config.yaml
n_layer: 8
n_head: 6
vocab_size: 4096
attn_scale: 0.177
parallel_block: false
lr: 0.00638
Each number is 50 + 10 x the weight over its row's rms, rounded and kept within 0 to 99. Layers, rows and columns count from 0. The size before them is the row's rms in percent of the matrix's.

# layer 3 MLP up, 768x192, rms 0.199, rows 155-191, columns 0-95
097:66 54 60 54 47 59 41 62 51 44 42 48 49 50 34 45 56 54 48 53 48 37 46 53 43 50 45 41 37 66 55 56 65 45 46 68 53 88 44 54 62 53 43 51 50 53 42 65 44 61 41 56 48 68 58 43 56 42 56 49 42 71 45 61 55 49 61 51 49 57 36 37 34 38 42 52 40 43 44 56 44 43 68 44 45 42 44 57 70 33 44 33 40 56 39 40
109:38 54 44 62 57 47 56 62 47 36 51 48 63 53 52 48 68 48 43 55 48 52 32 56 50 67 45 61 50 56 55 43 52 47 37 39 58 37 48 41 66 73 39 70 44 49 44 34 59 47 65 49 54 51 44 34 54 60 54 31 43 40 61 43 46 50 57 47 41 22 55 70 54 53 65 33 35 44 74 38 40 51 46 57 36 63 53 45 50 53 47 47 50 41 63 43
111:54 45 56 29 64 44 49 57 42 37 32 63 41 54 43 43 58 62 53 62 42 48 62 46 47 27 61 46 63 49 51 54 66 42 69 54 63 59 35 39 55 39 53 55 55 54 45 45 45 67 46 62 39 55 59 49 53 55 44 34 56 41 50 47 52 59 48 62 57 50 56 46 51 50 43 53 52 43 37 50 41 40 48 65 44 59 44 50 53 79 59 46 66 39 39 69
108:52 48 60 56 39 55 43 46 47 36 48 52 42 55 53 48 58 56 41 33 65 56 45 43 65 63 51 43 58 61 56 45 48 56 64 52 56 43 45 49 61 39 51 56 47 45 49 48 47 66 45 64 56 41 66 36 81 38 68 57 40 41 52 51 40 50 53 47 36 52 41 37 43 71 62 66 64 62 50 45 63 67 46 39 37 30 51 50 41 53 51 59 49 45 51 53
100:62 54 50 37 55 48 38 34 47 61 56 43 42 60 46 59 40 38 48 30 52 49 40 60 34 54 53 73 55 37 51 32 60 57 49 69 45 61 41 65 47 62 32 44 47 44 49 55 45 41 46 58 64 59 66 56 37 50 66 46 56 54 65 50 64 54 63 60 54 41 41 43 49 57 55 47 46 41 39 49 33 42 47 24 47 50 48 47 54 36 33 48 29 50 68 61
092:54 40 46 33 40 50 63 45 50 51 36 62 55 57 51 48 40 60 64 73 44 50 59 75 49 44 56 44 53 53 54 68 51 41 43 56 44 37 49 36 38 65 40 59 57 48 63 52 62 42 43 54 51 58 55 63 45 37 57 40 49 60 55 46 57 45 36 54 48 51 44 64 60 64 60 38 64 55 30 50 35 51 42 61 47 51 32 61 44 56 36 44 44 53 64 49
099:60 22 33 61 51 32 37 54 49 43 49 34 66 61 57 43 43 47 62 38 54 57 54 53 49 57 46 54 68 16 48 56 38 42 68 48 40 68 46 59 52 37 53 65 58 54 50 47 42 49 56 50 51 55 55 49 51 61 63 49 51 69 52 39 51 37 46 36 53 42 56 56 52 44 49 48 45 48 60 61 40 47 67 43 48 53 64 53 62 55 44 50 54 38 47 50
085:58 45 59 42 51 41 57 30 53 41 60 51 62 43 55 41 45 40 40 41 59 54 50 61 47 40 51 55 63 71 39 57 50 45 54 41 34 55 39 46 36 53 51 51 23 50 45 50 56 48 42 37 39 38 54 61 43 51 56 54 62 54 42 65 53 55 49 50 68 42 50 54 38 52 60 63 42 59 69 39 53 29 37 43 68 48 53 26 61 35 41 49 45 40 61 48
160:45 34 64 48 64 40 42 48 53 51 60 50 50 35 46 56 69 58 61 24 57 66 65 35 47 51 40 56 46 48 55 44 55 57 65 40 47 53 62 56 56 51 52 54 37 42 32 46 43 48 68 57 48 56 51 61 51 47 44 66 33 39 54 43 34 48 55 61 54 33 30 66 49 55 53 45 38 60 52 37 43 47 44 62 43 56 49 32 53 52 44 52 57 38 56 41
093:56 44 41 48 50 46 52 41 48 56 49 59 49 42 57 38 48 48 73 40 34 46 45 37 57 52 51 49 54 58 51 47 64 82 50 53 53 64 52 60 28 54 40 58 38 50 52 52 53 43 54 48 49 48 39 49 50 35 71 57 51 48 52 45 57 39 42 49 41 41 46 35 45 57 53 65 53 51 34 37 64 52 36 42 44 50 51 42 50 36 59 55 66 51 61 56
107:48 35 60 52 59 49 49 33 45 56 51 58 59 63 60 59 52 36 57 61 40 50 51 56 45 41 63 46 42 44 63 50 71 52 44 43 37 54 51 40 28 58 43 63 46 55 59 56 48 34 49 53 63 48 40 37 44 72 64 36 53 51 51 53 57 58 68 51 56 38 45 40 49 27 58 62 49 25 45 35 56 66 45 60 49 36 60 52 50 59 45 66 52 50 41 32
110:36 49 39 51 62 36 54 51 57 52 50 56 37 43 53 53 42 49 28 62 49 71 49 38 28 47 55 49 40 57 47 49 44 61 43 41 35 34 57 50 39 52 42 55 07 57 31 51 55 52 55 21 50 51 73 40 36 52 35 50 59 56 75 49 60 54 43 57 41 44 54 54 66 75 50 62 48 65 48 62 52 54 49 53 48 64 54 41 63 54 50 54 33 49 48 58
105:43 38 39 60 66 52 59 64 59 48 45 60 52 36 43 34 66 62 46 63 56 51 41 47 53 51 49 40 55 33 57 37 49 69 59 42 47 40 55 45 36 55 44 54 56 41 50 67 49 33 40 42 45 39 62 35 51 52 43 60 39 57 41 37 40 37 42 45 51 54 39 55 57 30 64 59 49 57 60 40 59 49 79 68 44 55 24 54 44 59 41 41 47 56 38 58
097:47 51 37 58 70 48 55 64 28 52 43 65 45 47 54 46 51 50 51 58 45 35 35 48 46 49 40 43 59 67 41 60 61 55 39 49 46 49 57 49 43 50 50 52 33 58 52 63 62 51 37 48 40 39 55 37 44 41 56 39 66 30 59 53 46 71 56 48 36 23 60 39 42 61 71 58 56 57 47 60 61 48 63 48 55 38 44 64 55 32 53 69 64 30 54 52
124:65 52 45 41 41 38 55 38 62 35 61 49 53 49 52 45 40 60 45 41 38 41 53 49 42 47 50 50 45 68 61 46 46 72 62 58 59 45 54 40 39 57 58 57 61 45 46 50 56 51 47 51 66 58 65 56 53 67 36 51 54 58 69 36 43 65 36 61 64 45 52 57 43 49 51 61 47 57 39 38 54 73 53 51 56 49 59 39 65 45 56 45 52 49 50 43
095:60 34 44 46 46 73 51 65 54 70 56 71 43 47 50 55 41 48 65 42 46 52 39 44 57 56 38 61 41 32 53 55 62 47 56 40 51 48 47 30 59 43 35 35 53 50 63 51 56 65 32 46 49 62 62 35 44 54 46 56 50 40 60 42 45 59 57 34 49 56 60 45 50 52 52 49 55 49 55 58 50 77 73 59 44 57 50 53 40 54 50 56 49 36 32 72
111:57 40 55 62 65 46 60 38 51 55 45 43 49 30 50 44 57 54 53 37 56 45 37 67 54 49 45 43 57 58 64 28 29 38 73 47 51 63 30 67 56 67 47 47 46 42 59 39 43 47 57 50 62 50 57 57 51 47 45 50 53 42 59 59 57 29 59 59 67 63 39 67 45 49 32 56 46 46 48 41 41 52 54 57 42 66 54 49 44 47 48 33 43 55 57 52
095:51 51 49 60 48 23 43 42 43 48 63 31 50 61 37 43 44 58 49 38 53 53 49 73 31 54 54 30 51 64 57 68 65 49 29 38 68 46 27 66 44 52 36 42 51 37 46 60 51 31 48 53 58 47 47 51 40 53 43 49 51 49 57 58 72 64 46 65 54 53 40 44 45 66 53 31 61 55 44 39 60 53 39 60 35 72 46 51 54 55 58 56 58 56 54 58
104:34 60 63 45 43 57 49 44 33 57 56 61 45 67 79 50 53 41 45 32 53 54 52 47 44 51 47 50 53 39 53 48 42 47 67 62 50 55 46 40 49 52 52 56 38 62 58 61 46 62 41 45 53 36 53 43 49 25 41 40 62 42 40 42 60 60 39 24 62 48 43 61 49 43 47 59 63 61 55 48 35 44 31 54 33 62 49 46 72 66 49 49 62 40 45 54
117:50 48 32 41 53 55 53 42 36 32 49 47 47 83 47 47 65 30 37 50 60 37 50 47 54 57 45 42 54 63 53 50 52 48 51 27 45 69 42 40 23 54 35 42 63 51 45 48 35 45 65 29 58 52 45 60 45 58 69 51 47 66 67 24 44 60 55 46 42 46 70 67 68 63 66 54 53 56 45 36 40 50 39 43 60 47 43 47 44 39 58 48 41 56 45 67
090:36 33 51 40 52 56 46 43 47 39 53 40 45 49 31 52 71 56 55 64 56 70 71 47 73 58 46 59 53 32 66 28 64 39 54 34 48 41 68 58 39 55 57 48 54 53 66 57 46 45 55 54 36 59 59 42 37 78 61 63 43 54 47 46 43 25 57 53 47 48 48 58 45 52 60 44 52 45 48 49 38 40 59 58 55 49 53 55 48 55 42 38 48 53 57 52
107:35 60 57 42 61 60 52 51 35 65 30 64 39 44 64 50 65 56 36 59 35 68 55 54 62 44 48 48 50 58 56 40 57 63 65 59 54 67 47 29 57 59 47 53 50 45 57 43 61 37 42 60 55 78 55 46 49 49 61 50 52 48 45 44 44 40 46 49 34 55 36 41 53 55 49 46 41 41 61 64 33 49 61 47 39 46 47 31 53 59 48 45 60 56 49 80
103:56 45 49 60 49 47 52 53 54 50 60 50 44 39 46 49 32 51 37 54 58 40 28 71 38 32 31 44 47 48 50 43 51 60 49 48 36 47 44 54 63 46 59 77 44 59 60 53 49 64 37 56 41 51 66 51 54 52 46 59 58 46 36 69 53 30 44 66 52 39 48 65 44 47 59 47 45 53 54 55 44 56 56 34 42 33 41 45 53 57 65 56 49 48 56 42
098:51 37 44 82 60 53 60 51 60 36 58 54 37 43 61 39 67 37 43 50 45 47 38 30 69 40 58 65 58 68 54 41 43 55 53 56 28 60 60 45 38 46 47 67 51 45 62 60 40 48 67 55 35 61 63 46 63 48 59 68 61 62 61 52 50 70 54 50 50 65 63 42 28 43 49 26 44 36 45 57 40 35 42 53 29 60 49 45 38 41 50 46 55 59 55 50
095:59 39 47 47 40 65 40 52 36 43 64 41 48 41 47 54 65 39 69 39 37 40 34 41 53 61 61 49 65 49 51 55 41 54 67 66 40 58 44 66 49 58 46 46 47 34 74 61 46 67 56 52 56 40 48 54 56 50 62 45 68 51 58 40 50 44 70 58 38 39 31 52 53 50 36 34 42 63 57 73 50 66 41 52 54 51 64 55 69 51 51 36 42 46 57 51
088:56 59 40 40 45 67 55 43 43 43 47 55 47 60 34 53 37 41 45 34 53 57 52 43 55 58 56 45 48 70 52 45 64 66 56 65 50 60 76 59 48 32 35 43 52 31 47 39 56 54 54 50 55 39 42 44 49 48 36 65 63 41 31 52 54 41 53 68 34 45 44 48 56 57 61 63 44 33 69 56 53 67 31 50 52 64 51 50 50 54 46 64 57 57 53 52
085:50 61 54 59 70 45 57 53 43 46 55 36 19 51 54 39 56 63 51 45 43 59 51 48 59 48 52 47 49 40 56 54 54 35 59 51 53 54 37 39 55 54 45 53 51 39 44 20 40 53 58 47 77 53 41 50 64 52 58 40 47 42 61 51 58 40 43 51 54 51 62 48 54 42 62 39 35 54 56 53 50 51 41 49 37 52 46 52 52 50 60 45 40 44 47 50
098:43 46 49 34 41 63 44 66 37 49 36 51 48 69 43 62 49 55 57 58 52 55 57 36 47 68 52 47 53 49 58 25 43 44 62 45 40 50 45 52 57 62 59 49 64 43 45 45 24 50 44 43 46 45 60 46 63 50 59 60 41 27 30 59 66 47 31 77 38 53 64 55 64 64 42 58 51 35 34 43 66 58 50 65 50 57 50 56 24 67 43 51 58 45 43 38
105:55 64 59 45 45 54 62 38 63 39 55 33 56 42 60 55 58 66 34 41 61 57 58 31 34 57 57 53 52 46 44 37 48 73 54 35 41 69 49 52 37 52 45 55 52 43 47 61 57 44 67 68 60 40 47 45 62 38 54 45 46 42 46 56 58 28 57 49 56 44 67 48 49 76 63 49 54 48 49 47 69 44 43 58 53 49 50 37 48 47 55 46 68 45 65 46
100:42 39 54 52 71 46 40 38 55 42 40 42 57 52 55 46 40 49 52 62 63 35 35 51 43 57 47 45 53 66 56 58 59 57 51 46 32 72 50 53 38 57 56 45 61 43 60 40 62 67 57 47 59 53 71 63 72 64 24 50 38 50 46 61 49 45 37 30 32 48 49 55 62 51 45 64 49 53 53 49 46 46 57 56 40 48 58 49 63 55 30 46 51 62 49 53
092:62 60 42 43 49 48 46 45 57 61 52 35 43 57 56 61 43 39 40 67 61 47 39 58 60 61 38 60 42 54 43 52 42 51 46 53 63 46 71 55 34 53 43 58 70 51 60 42 51 45 44 40 65 48 56 39 68 40 69 47 47 56 53 35 52 46 49 63 49 44 45 51 66 44 42 54 60 29 40 50 50 49 71 64 38 36 48 60 50 65 39 51 49 43 43 52
101:46 51 72 49 56 37 47 56 54 48 65 52 49 63 41 46 52 43 48 40 56 40 36 54 57 49 54 40 42 53 85 47 53 67 47 65 54 52 56 74 57 51 64 78 48 49 58 55 52 53 39 58 53 42 52 42 67 49 28 58 49 35 38 55 41 51 54 63 63 38 39 49 52 48 58 60 59 38 47 56 50 58 45 52 20 52 49 51 53 58 54 44 39 66 62 63
108:43 33 41 34 64 52 36 61 50 41 50 64 41 23 41 52 35 65 45 57 52 50 49 41 60 49 50 52 33 52 56 51 27 50 48 46 48 56 54 40 45 37 48 46 50 48 49 56 61 48 38 39 66 59 57 43 60 61 49 37 50 63 52 47 56 56 68 47 46 28 40 63 56 51 56 62 48 67 55 37 69 62 42 60 29 33 55 41 45 47 30 41 57 33 63 51
124:44 62 43 57 53 56 47 52 55 31 56 55 39 37 43 48 35 41 39 34 58 55 47 53 42 50 61 54 48 51 53 29 54 48 32 39 43 58 29 62 46 57 50 46 35 50 43 41 55 56 47 36 65 63 51 48 28 46 59 44 34 44 67 30 39 40 54 56 63 71 66 64 55 48 62 49 47 50 51 33 55 44 42 46 51 51 61 39 39 41 53 53 53 60 53 74
112:45 43 41 48 60 56 46 47 62 55 53 60 40 38 43 72 50 66 53 49 54 50 55 45 54 52 45 30 60 65 33 49 70 51 51 65 51 65 60 56 58 43 63 48 49 43 66 45 63 50 40 48 56 36 49 57 48 38 43 49 40 47 42 52 77 46 44 36 63 46 54 54 52 46 37 49 45 45 56 57 54 44 39 46 47 42 38 65 72 59 70 35 39 41 49 49
105:64 54 67 82 66 57 57 59 53 53 47 65 39 45 65 38 48 51 57 59 65 45 38 54 52 56 58 44 49 63 58 46 36 54 69 46 64 59 27 58 59 51 45 39 55 65 57 62 47 40 30 53 35 39 49 56 48 36 61 51 36 66 51 42 47 45 45 54 57 58 51 53 45 43 51 50 53 67 56 53 51 55 62 47 61 51 24 47 55 42 55 58 43 49 42 55
102:46 58 35 53 43 37 42 52 53 33 39 48 48 53 62 52 43 27 46 51 49 54 57 60 37 50 49 32 51 52 46 60 61 47 55 55 54 64 43 55 47 60 45 43 26 42 53 50 63 39 60 46 36 50 54 49 47 62 50 45 39 52 73 46 44 28 41 57 61 26 57 63 54 64 50 33 39 64 46 38 58 48 42 62 44 54 64 66 52 50 56 51 58 48 73 46
# layer 3 MLP down (transposed), 768x192, rms 0.186, rows 155-190, columns 0-95
094:53 60 28 64 38 56 47 46 56 54 61 62 46 49 44 61 54 44 43 45 65 22 50 50 50 51 62 48 43 35 64 32 29 60 43 48 50 46 30 53 41 53 41 49 43 43 53 46 58 47 50 65 39 58 47 50 39 44 54 47 59 61 60 51 35 52 47 52 54 46 51 44 41 69 61 47 58 60 58 33 54 62 47 64 47 43 43 44 33 56 63 54 63 74 62 37
109:51 48 25 60 55 54 50 74 47 55 46 48 65 52 57 61 46 68 60 46 50 70 65 36 49 46 39 52 44 41 61 57 35 56 60 54 47 50 49 43 47 50 49 50 51 64 38 53 30 45 61 58 64 42 64 70 55 41 29 45 41 58 56 69 37 63 58 55 61 40 61 46 43 45 68 57 60 50 31 48 49 42 36 37 37 51 50 40 76 46 62 48 60 35 48 56
100:51 50 51 27 48 36 43 51 52 56 46 32 50 42 49 58 75 53 44 56 63 42 66 46 48 44 62 63 43 46 71 34 57 48 47 57 52 36 53 58 43 55 40 46 60 48 53 52 64 48 43 64 53 42 42 54 40 46 48 32 45 41 53 54 47 33 31 47 44 43 48 53 59 39 44 50 69 60 71 43 63 49 54 40 41 59 73 45 55 55 54 31 61 61 34 54
106:38 45 38 52 39 47 44 53 25 58 51 67 49 48 52 67 61 57 40 37 59 32 65 69 19 41 34 40 43 51 52 56 53 68 55 57 54 49 42 55 49 44 42 39 53 44 40 51 66 52 51 51 48 59 39 63 48 59 44 29 47 63 56 50 35 61 42 54 51 58 59 52 58 44 44 37 46 58 59 58 45 52 54 51 58 46 48 40 44 58 59 45 66 57 29 58
110:69 51 52 51 56 66 56 75 56 58 66 48 43 56 48 49 50 42 64 38 37 50 54 58 44 49 53 45 53 55 62 51 58 60 47 42 63 60 53 49 49 61 25 52 56 31 51 47 44 43 49 32 46 62 29 52 50 30 46 51 36 50 39 49 41 49 59 31 54 57 53 45 61 50 37 40 54 35 44 45 21 37 50 53 53 45 45 55 45 52 56 39 47 53 49 62
095:41 43 61 59 58 43 64 54 47 62 59 56 52 41 51 41 41 41 24 59 59 53 49 59 42 41 44 35 49 42 51 48 40 55 54 43 50 50 50 53 58 16 42 48 43 38 33 57 41 51 32 63 33 46 52 39 49 63 41 53 35 48 40 38 31 54 57 63 50 57 57 54 42 39 50 48 41 29 45 69 40 43 30 48 38 54 63 44 39 27 46 50 39 49 69 48
105:52 34 42 37 64 50 51 58 33 31 57 36 55 41 48 44 43 44 52 51 71 50 38 54 34 42 40 53 53 57 52 43 54 46 48 50 58 65 46 57 62 41 57 42 64 54 53 66 28 23 40 48 42 46 39 47 42 42 62 37 54 70 42 37 51 59 51 58 55 61 53 42 50 50 63 69 59 50 51 56 63 39 47 74 37 39 56 55 29 64 44 51 70 53 30 31
087:55 36 42 51 49 40 41 74 48 59 51 33 53 43 53 48 53 47 28 57 49 70 36 38 52 53 53 61 39 43 50 46 58 58 57 63 60 64 47 38 50 44 52 42 58 48 34 61 37 52 44 64 25 62 59 57 51 55 42 42 55 56 55 45 48 52 44 55 49 65 46 30 46 61 56 34 64 52 59 50 61 41 49 26 51 49 59 47 50 40 52 44 56 46 46 49
153:41 41 64 53 71 41 48 40 45 63 62 51 47 39 56 46 51 60 59 31 71 64 45 41 43 60 50 39 43 52 42 47 38 53 51 58 36 61 36 47 37 51 55 50 43 68 53 46 59 43 49 76 68 54 56 47 48 44 43 53 39 42 63 41 44 56 49 42 57 59 46 62 52 30 47 36 46 47 55 43 40 58 54 63 46 37 41 44 56 39 38 54 44 32 48 54
094:39 57 51 52 48 31 60 33 47 36 34 45 45 56 41 33 57 40 63 40 41 30 58 44 40 48 59 36 46 36 46 53 50 51 41 43 50 62 32 35 45 56 49 44 51 57 49 44 41 38 62 76 51 40 52 48 40 57 39 66 57 52 53 41 32 63 56 65 42 57 43 54 56 62 44 63 73 49 52 56 47 51 58 44 46 51 58 71 42 54 58 50 52 50 57 53
108:65 43 51 42 56 60 47 69 62 39 59 43 63 40 37 51 54 63 54 42 49 73 63 34 50 71 42 60 56 47 63 44 55 51 49 61 51 44 48 71 39 36 53 59 61 50 52 64 57 62 65 52 52 62 41 43 48 57 57 42 50 40 51 46 43 25 70 37 51 47 63 48 79 47 41 38 34 57 55 41 40 41 49 44 50 38 52 51 56 58 59 50 54 52 40 71
112:63 46 47 53 57 44 57 37 54 11 59 54 61 41 60 64 39 59 35 56 50 56 48 53 57 63 29 56 52 51 52 30 56 48 33 55 49 52 43 54 57 41 53 51 40 43 45 65 55 41 61 50 57 60 57 50 46 56 32 30 47 42 61 43 53 53 40 24 57 54 51 41 66 29 63 62 49 49 49 38 44 59 57 32 70 60 52 58 40 52 53 26 54 58 50 46
110:39 57 58 53 44 42 44 57 48 46 40 37 50 38 48 63 53 50 48 49 48 44 43 51 56 49 51 41 43 57 42 49 26 58 54 42 55 46 56 55 51 42 46 44 39 74 43 48 54 50 63 41 43 44 60 59 58 55 65 40 55 65 56 65 63 37 64 62 48 71 57 64 35 52 29 64 48 49 41 60 51 41 45 42 62 47 51 49 49 35 37 40 57 39 60 62
093:23 51 44 40 66 48 67 54 44 56 68 55 55 54 51 62 35 55 77 60 56 51 53 55 40 48 31 62 40 58 49 66 56 61 58 28 64 62 45 54 61 46 49 47 35 70 51 45 45 60 54 58 42 45 54 50 43 52 58 37 43 42 59 58 51 33 61 56 55 69 55 33 53 46 44 58 39 50 51 44 46 51 36 43 39 49 63 51 52 60 43 50 55 51 38 51
106:45 46 50 47 43 66 29 65 30 53 38 42 66 60 45 53 57 53 47 75 39 49 51 58 51 37 59 54 58 42 59 80 70 53 69 51 37 54 57 65 81 50 43 33 34 43 35 59 34 39 43 51 42 57 40 47 52 43 48 62 56 50 38 45 44 59 44 51 54 63 43 56 48 55 44 37 46 55 36 45 53 41 31 51 42 56 47 41 65 62 49 59 51 44 41 56
097:39 47 65 50 54 52 51 43 46 42 29 58 36 57 51 52 35 65 42 56 53 54 41 47 58 59 57 22 31 49 58 57 50 46 60 59 32 41 56 47 37 36 53 39 40 48 23 59 50 47 37 57 63 45 38 43 51 56 40 49 45 62 57 48 39 55 36 51 22 50 38 49 39 59 40 52 60 34 51 49 34 55 48 48 56 43 53 50 57 39 54 50 36 51 62 40
121:46 62 47 49 76 50 45 54 56 45 56 18 55 67 46 52 62 49 35 56 54 52 41 39 43 54 71 58 45 56 39 63 55 52 35 46 65 46 40 52 58 65 42 37 58 45 39 36 57 54 50 54 54 32 47 50 48 61 66 56 42 60 50 61 45 50 43 53 50 48 66 35 33 51 38 37 61 56 34 35 50 36 44 40 55 33 72 45 40 52 57 55 55 49 63 46
105:49 48 57 52 46 50 68 58 64 48 62 60 39 59 58 60 47 47 45 43 57 39 38 43 56 45 66 58 45 42 53 50 49 55 67 49 57 42 47 56 49 42 49 57 30 45 49 52 36 37 66 57 24 55 43 40 64 47 45 76 49 59 58 37 27 52 44 62 45 37 33 37 62 42 60 54 55 51 39 49 44 66 32 67 55 53 68 60 57 65 49 55 49 36 39 41
110:44 62 43 67 39 55 60 58 58 52 46 58 36 56 67 43 41 54 32 52 45 52 51 47 60 52 54 59 52 43 48 44 57 48 49 39 46 40 24 44 52 46 45 41 41 51 40 41 30 53 46 39 59 43 59 39 75 59 35 43 57 63 54 49 62 58 59 51 59 46 41 50 34 64 40 44 50 59 36 56 48 53 46 68 54 45 44 60 58 47 25 69 36 53 42 40
104:44 47 50 51 57 48 48 41 54 63 46 43 73 52 37 32 52 37 38 49 61 57 36 53 44 53 60 43 58 46 68 60 45 51 63 51 61 26 62 48 46 41 43 53 53 56 56 31 68 56 42 37 60 35 39 43 63 55 66 47 42 52 39 54 57 61 31 41 38 30 49 48 35 50 58 69 57 47 46 54 55 40 44 54 64 63 54 55 31 43 58 37 36 44 69 54
090:61 67 57 74 60 51 47 49 64 41 47 35 56 54 61 54 60 38 54 55 52 53 58 41 57 50 49 65 49 35 65 33 35 33 54 51 45 62 47 63 35 37 68 34 53 66 58 51 42 48 68 52 41 33 50 56 45 61 39 49 54 46 50 58 37 34 41 50 39 61 55 42 57 48 42 60 56 46 71 72 67 43 51 56 51 58 64 53 46 49 54 49 60 56 50 35
110:36 52 51 51 60 30 59 43 35 43 30 72 50 54 45 51 63 46 41 61 53 49 56 39 58 49 59 40 48 28 43 37 44 54 48 52 47 53 42 46 40 53 48 42 49 56 56 70 52 51 42 48 35 44 45 60 57 49 52 67 55 42 47 49 42 42 62 46 48 48 55 40 46 60 53 40 68 57 46 62 46 60 43 44 67 62 54 60 60 62 44 25 61 56 65 58
105:41 70 52 53 42 37 46 37 60 59 51 41 59 37 67 49 69 46 29 43 46 56 43 47 42 43 39 38 45 41 56 45 55 51 48 43 26 44 61 64 50 60 47 28 61 40 52 55 42 43 58 41 44 43 63 53 49 61 30 72 59 31 44 69 56 45 34 47 54 28 47 65 41 56 45 59 47 52 54 51 47 55 53 60 58 49 66 44 49 45 52 61 54 52 34 45
107:45 60 57 44 37 46 39 55 41 36 62 47 80 34 28 45 36 50 58 43 44 44 62 58 64 45 58 61 45 43 35 47 46 39 48 58 45 45 37 60 47 58 55 33 42 70 58 39 62 58 39 67 39 53 59 54 48 36 51 45 45 38 59 68 66 51 45 62 47 50 44 48 66 54 70 35 57 52 70 54 60 54 46 47 31 36 45 53 59 49 47 44 55 62 67 32
092:63 58 41 64 43 50 43 47 57 43 51 48 40 58 44 40 60 68 43 52 61 52 38 43 57 55 47 68 44 42 33 40 43 56 63 38 47 50 62 51 49 53 57 56 33 55 51 59 41 71 55 38 34 38 35 48 50 40 46 53 38 60 40 55 59 56 45 47 56 66 53 53 49 61 44 54 51 46 55 47 42 54 62 58 79 61 44 47 58 54 49 47 35 65 34 62
092:41 61 52 78 45 58 46 54 56 49 48 48 51 55 51 38 39 55 60 48 61 70 41 42 46 38 63 50 51 40 43 44 66 52 48 41 55 54 53 40 58 47 44 52 59 55 56 39 44 56 29 61 33 49 52 58 43 50 61 45 44 36 50 63 39 47 30 42 56 62 52 48 34 49 52 43 70 60 36 59 42 31 60 52 53 31 49 30 49 30 45 38 49 41 30 42
078:37 71 39 49 81 44 52 47 53 60 53 54 26 49 62 45 35 46 52 50 30 45 43 72 37 54 56 53 40 46 41 59 33 62 62 38 51 50 46 46 39 57 54 39 48 42 45 53 41 47 34 42 31 44 50 55 76 47 40 46 42 66 44 58 50 65 36 48 38 49 55 39 58 59 56 47 45 58 53 43 57 45 32 39 46 57 58 60 40 53 40 43 36 49 51 42
097:66 43 75 44 57 62 47 54 55 36 50 72 56 40 47 36 45 38 45 50 44 43 58 63 48 35 42 59 46 30 56 47 50 47 45 54 54 70 53 38 34 38 39 54 57 44 46 42 34 45 33 47 56 63 55 52 57 44 57 58 39 27 30 42 55 45 56 46 67 51 39 37 49 46 53 49 50 51 29 59 39 62 55 42 52 46 42 77 37 49 36 64 36 59 36 47
106:37 48 59 63 55 53 54 54 38 47 41 61 23 55 38 54 45 47 58 50 65 24 80 52 69 52 57 54 28 58 53 40 42 44 59 50 40 57 49 71 48 41 60 73 50 60 29 41 47 44 40 43 63 65 53 57 45 69 42 59 46 67 47 35 21 54 48 50 55 48 46 59 48 47 62 51 33 51 55 46 55 43 47 50 50 68 55 50 64 44 54 47 58 59 38 59
090:66 35 55 57 58 48 30 43 50 67 33 59 53 53 50 46 52 27 41 53 50 38 45 50 57 47 50 48 39 52 52 72 34 64 43 72 59 46 48 53 50 54 48 62 46 34 39 22 54 48 41 59 73 61 43 37 24 59 51 53 39 62 50 47 62 43 51 46 37 45 44 58 61 54 42 49 43 47 35 50 48 27 61 38 52 48 30 42 35 48 40 45 52 29 52 51
093:49 46 49 63 51 48 49 56 59 48 38 35 45 53 56 49 61 38 56 55 55 45 65 48 54 48 71 52 68 43 44 44 49 47 41 49 60 58 67 36 41 41 56 49 47 66 59 54 41 57 43 68 45 38 44 27 28 53 57 84 44 46 44 34 54 47 37 62 39 65 60 42 65 57 44 54 44 49 44 50 64 42 30 37 43 59 52 60 34 39 34 56 48 47 36 38
112:51 56 29 41 52 42 58 71 74 47 47 63 52 47 64 44 51 37 53 45 47 56 44 44 63 63 58 40 58 78 46 48 37 60 50 45 45 41 63 69 60 53 36 46 64 47 36 72 39 52 65 44 64 55 57 47 43 65 61 55 63 64 50 51 45 55 52 54 48 72 44 41 48 45 46 46 45 56 67 29 49 54 33 46 50 40 55 59 52 40 49 64 43 50 53 48
109:47 51 46 45 50 49 69 45 46 60 60 43 49 41 43 49 46 40 41 37 17 57 42 48 31 63 52 48 54 25 51 55 54 59 37 54 50 54 47 64 49 59 58 44 35 60 75 36 53 50 57 43 59 56 47 66 55 55 47 63 44 59 51 54 59 47 68 51 57 36 40 56 53 29 54 50 65 31 38 64 43 48 50 50 44 57 46 55 48 65 53 56 66 60 46 36
119:61 36 59 52 55 48 47 62 55 47 61 65 40 20 19 50 54 58 39 50 48 48 43 46 45 52 49 53 48 50 33 50 37 43 44 50 43 68 41 36 58 50 67 53 63 44 64 52 41 51 33 43 66 47 45 47 61 61 43 60 54 53 48 46 61 58 54 55 70 40 78 46 44 46 46 42 45 50 38 48 60 56 42 66 52 37 42 31 52 46 64 41 42 46 50 49
119:51 49 53 45 65 62 42 49 47 58 49 65 49 26 37 59 40 44 48 47 62 53 57 54 55 53 64 44 54 41 31 48 68 45 73 66 61 64 45 57 48 49 48 63 62 50 51 39 61 52 52 46 53 52 37 45 54 72 37 47 52 36 51 62 57 44 31 36 44 31 32 55 48 36 76 41 45 60 50 58 46 61 61 41 46 47 65 54 54 51 58 38 50 54 45 46
108:34 63 45 48 55 54 48 46 51 40 52 37 54 46 47 69 44 43 24 53 34 53 51 46 63 50 63 45 54 52 45 46 48 48 51 46 59 35 59 51 61 76 55 35 28 45 34 68 52 50 77 41 53 58 44 48 52 51 55 52 46 44 54 44 53 43 60 48 51 26 58 60 67 46 53 49 61 63 32 49 53 58 32 54 28 58 64 51 59 46 56 34 68 52 65 46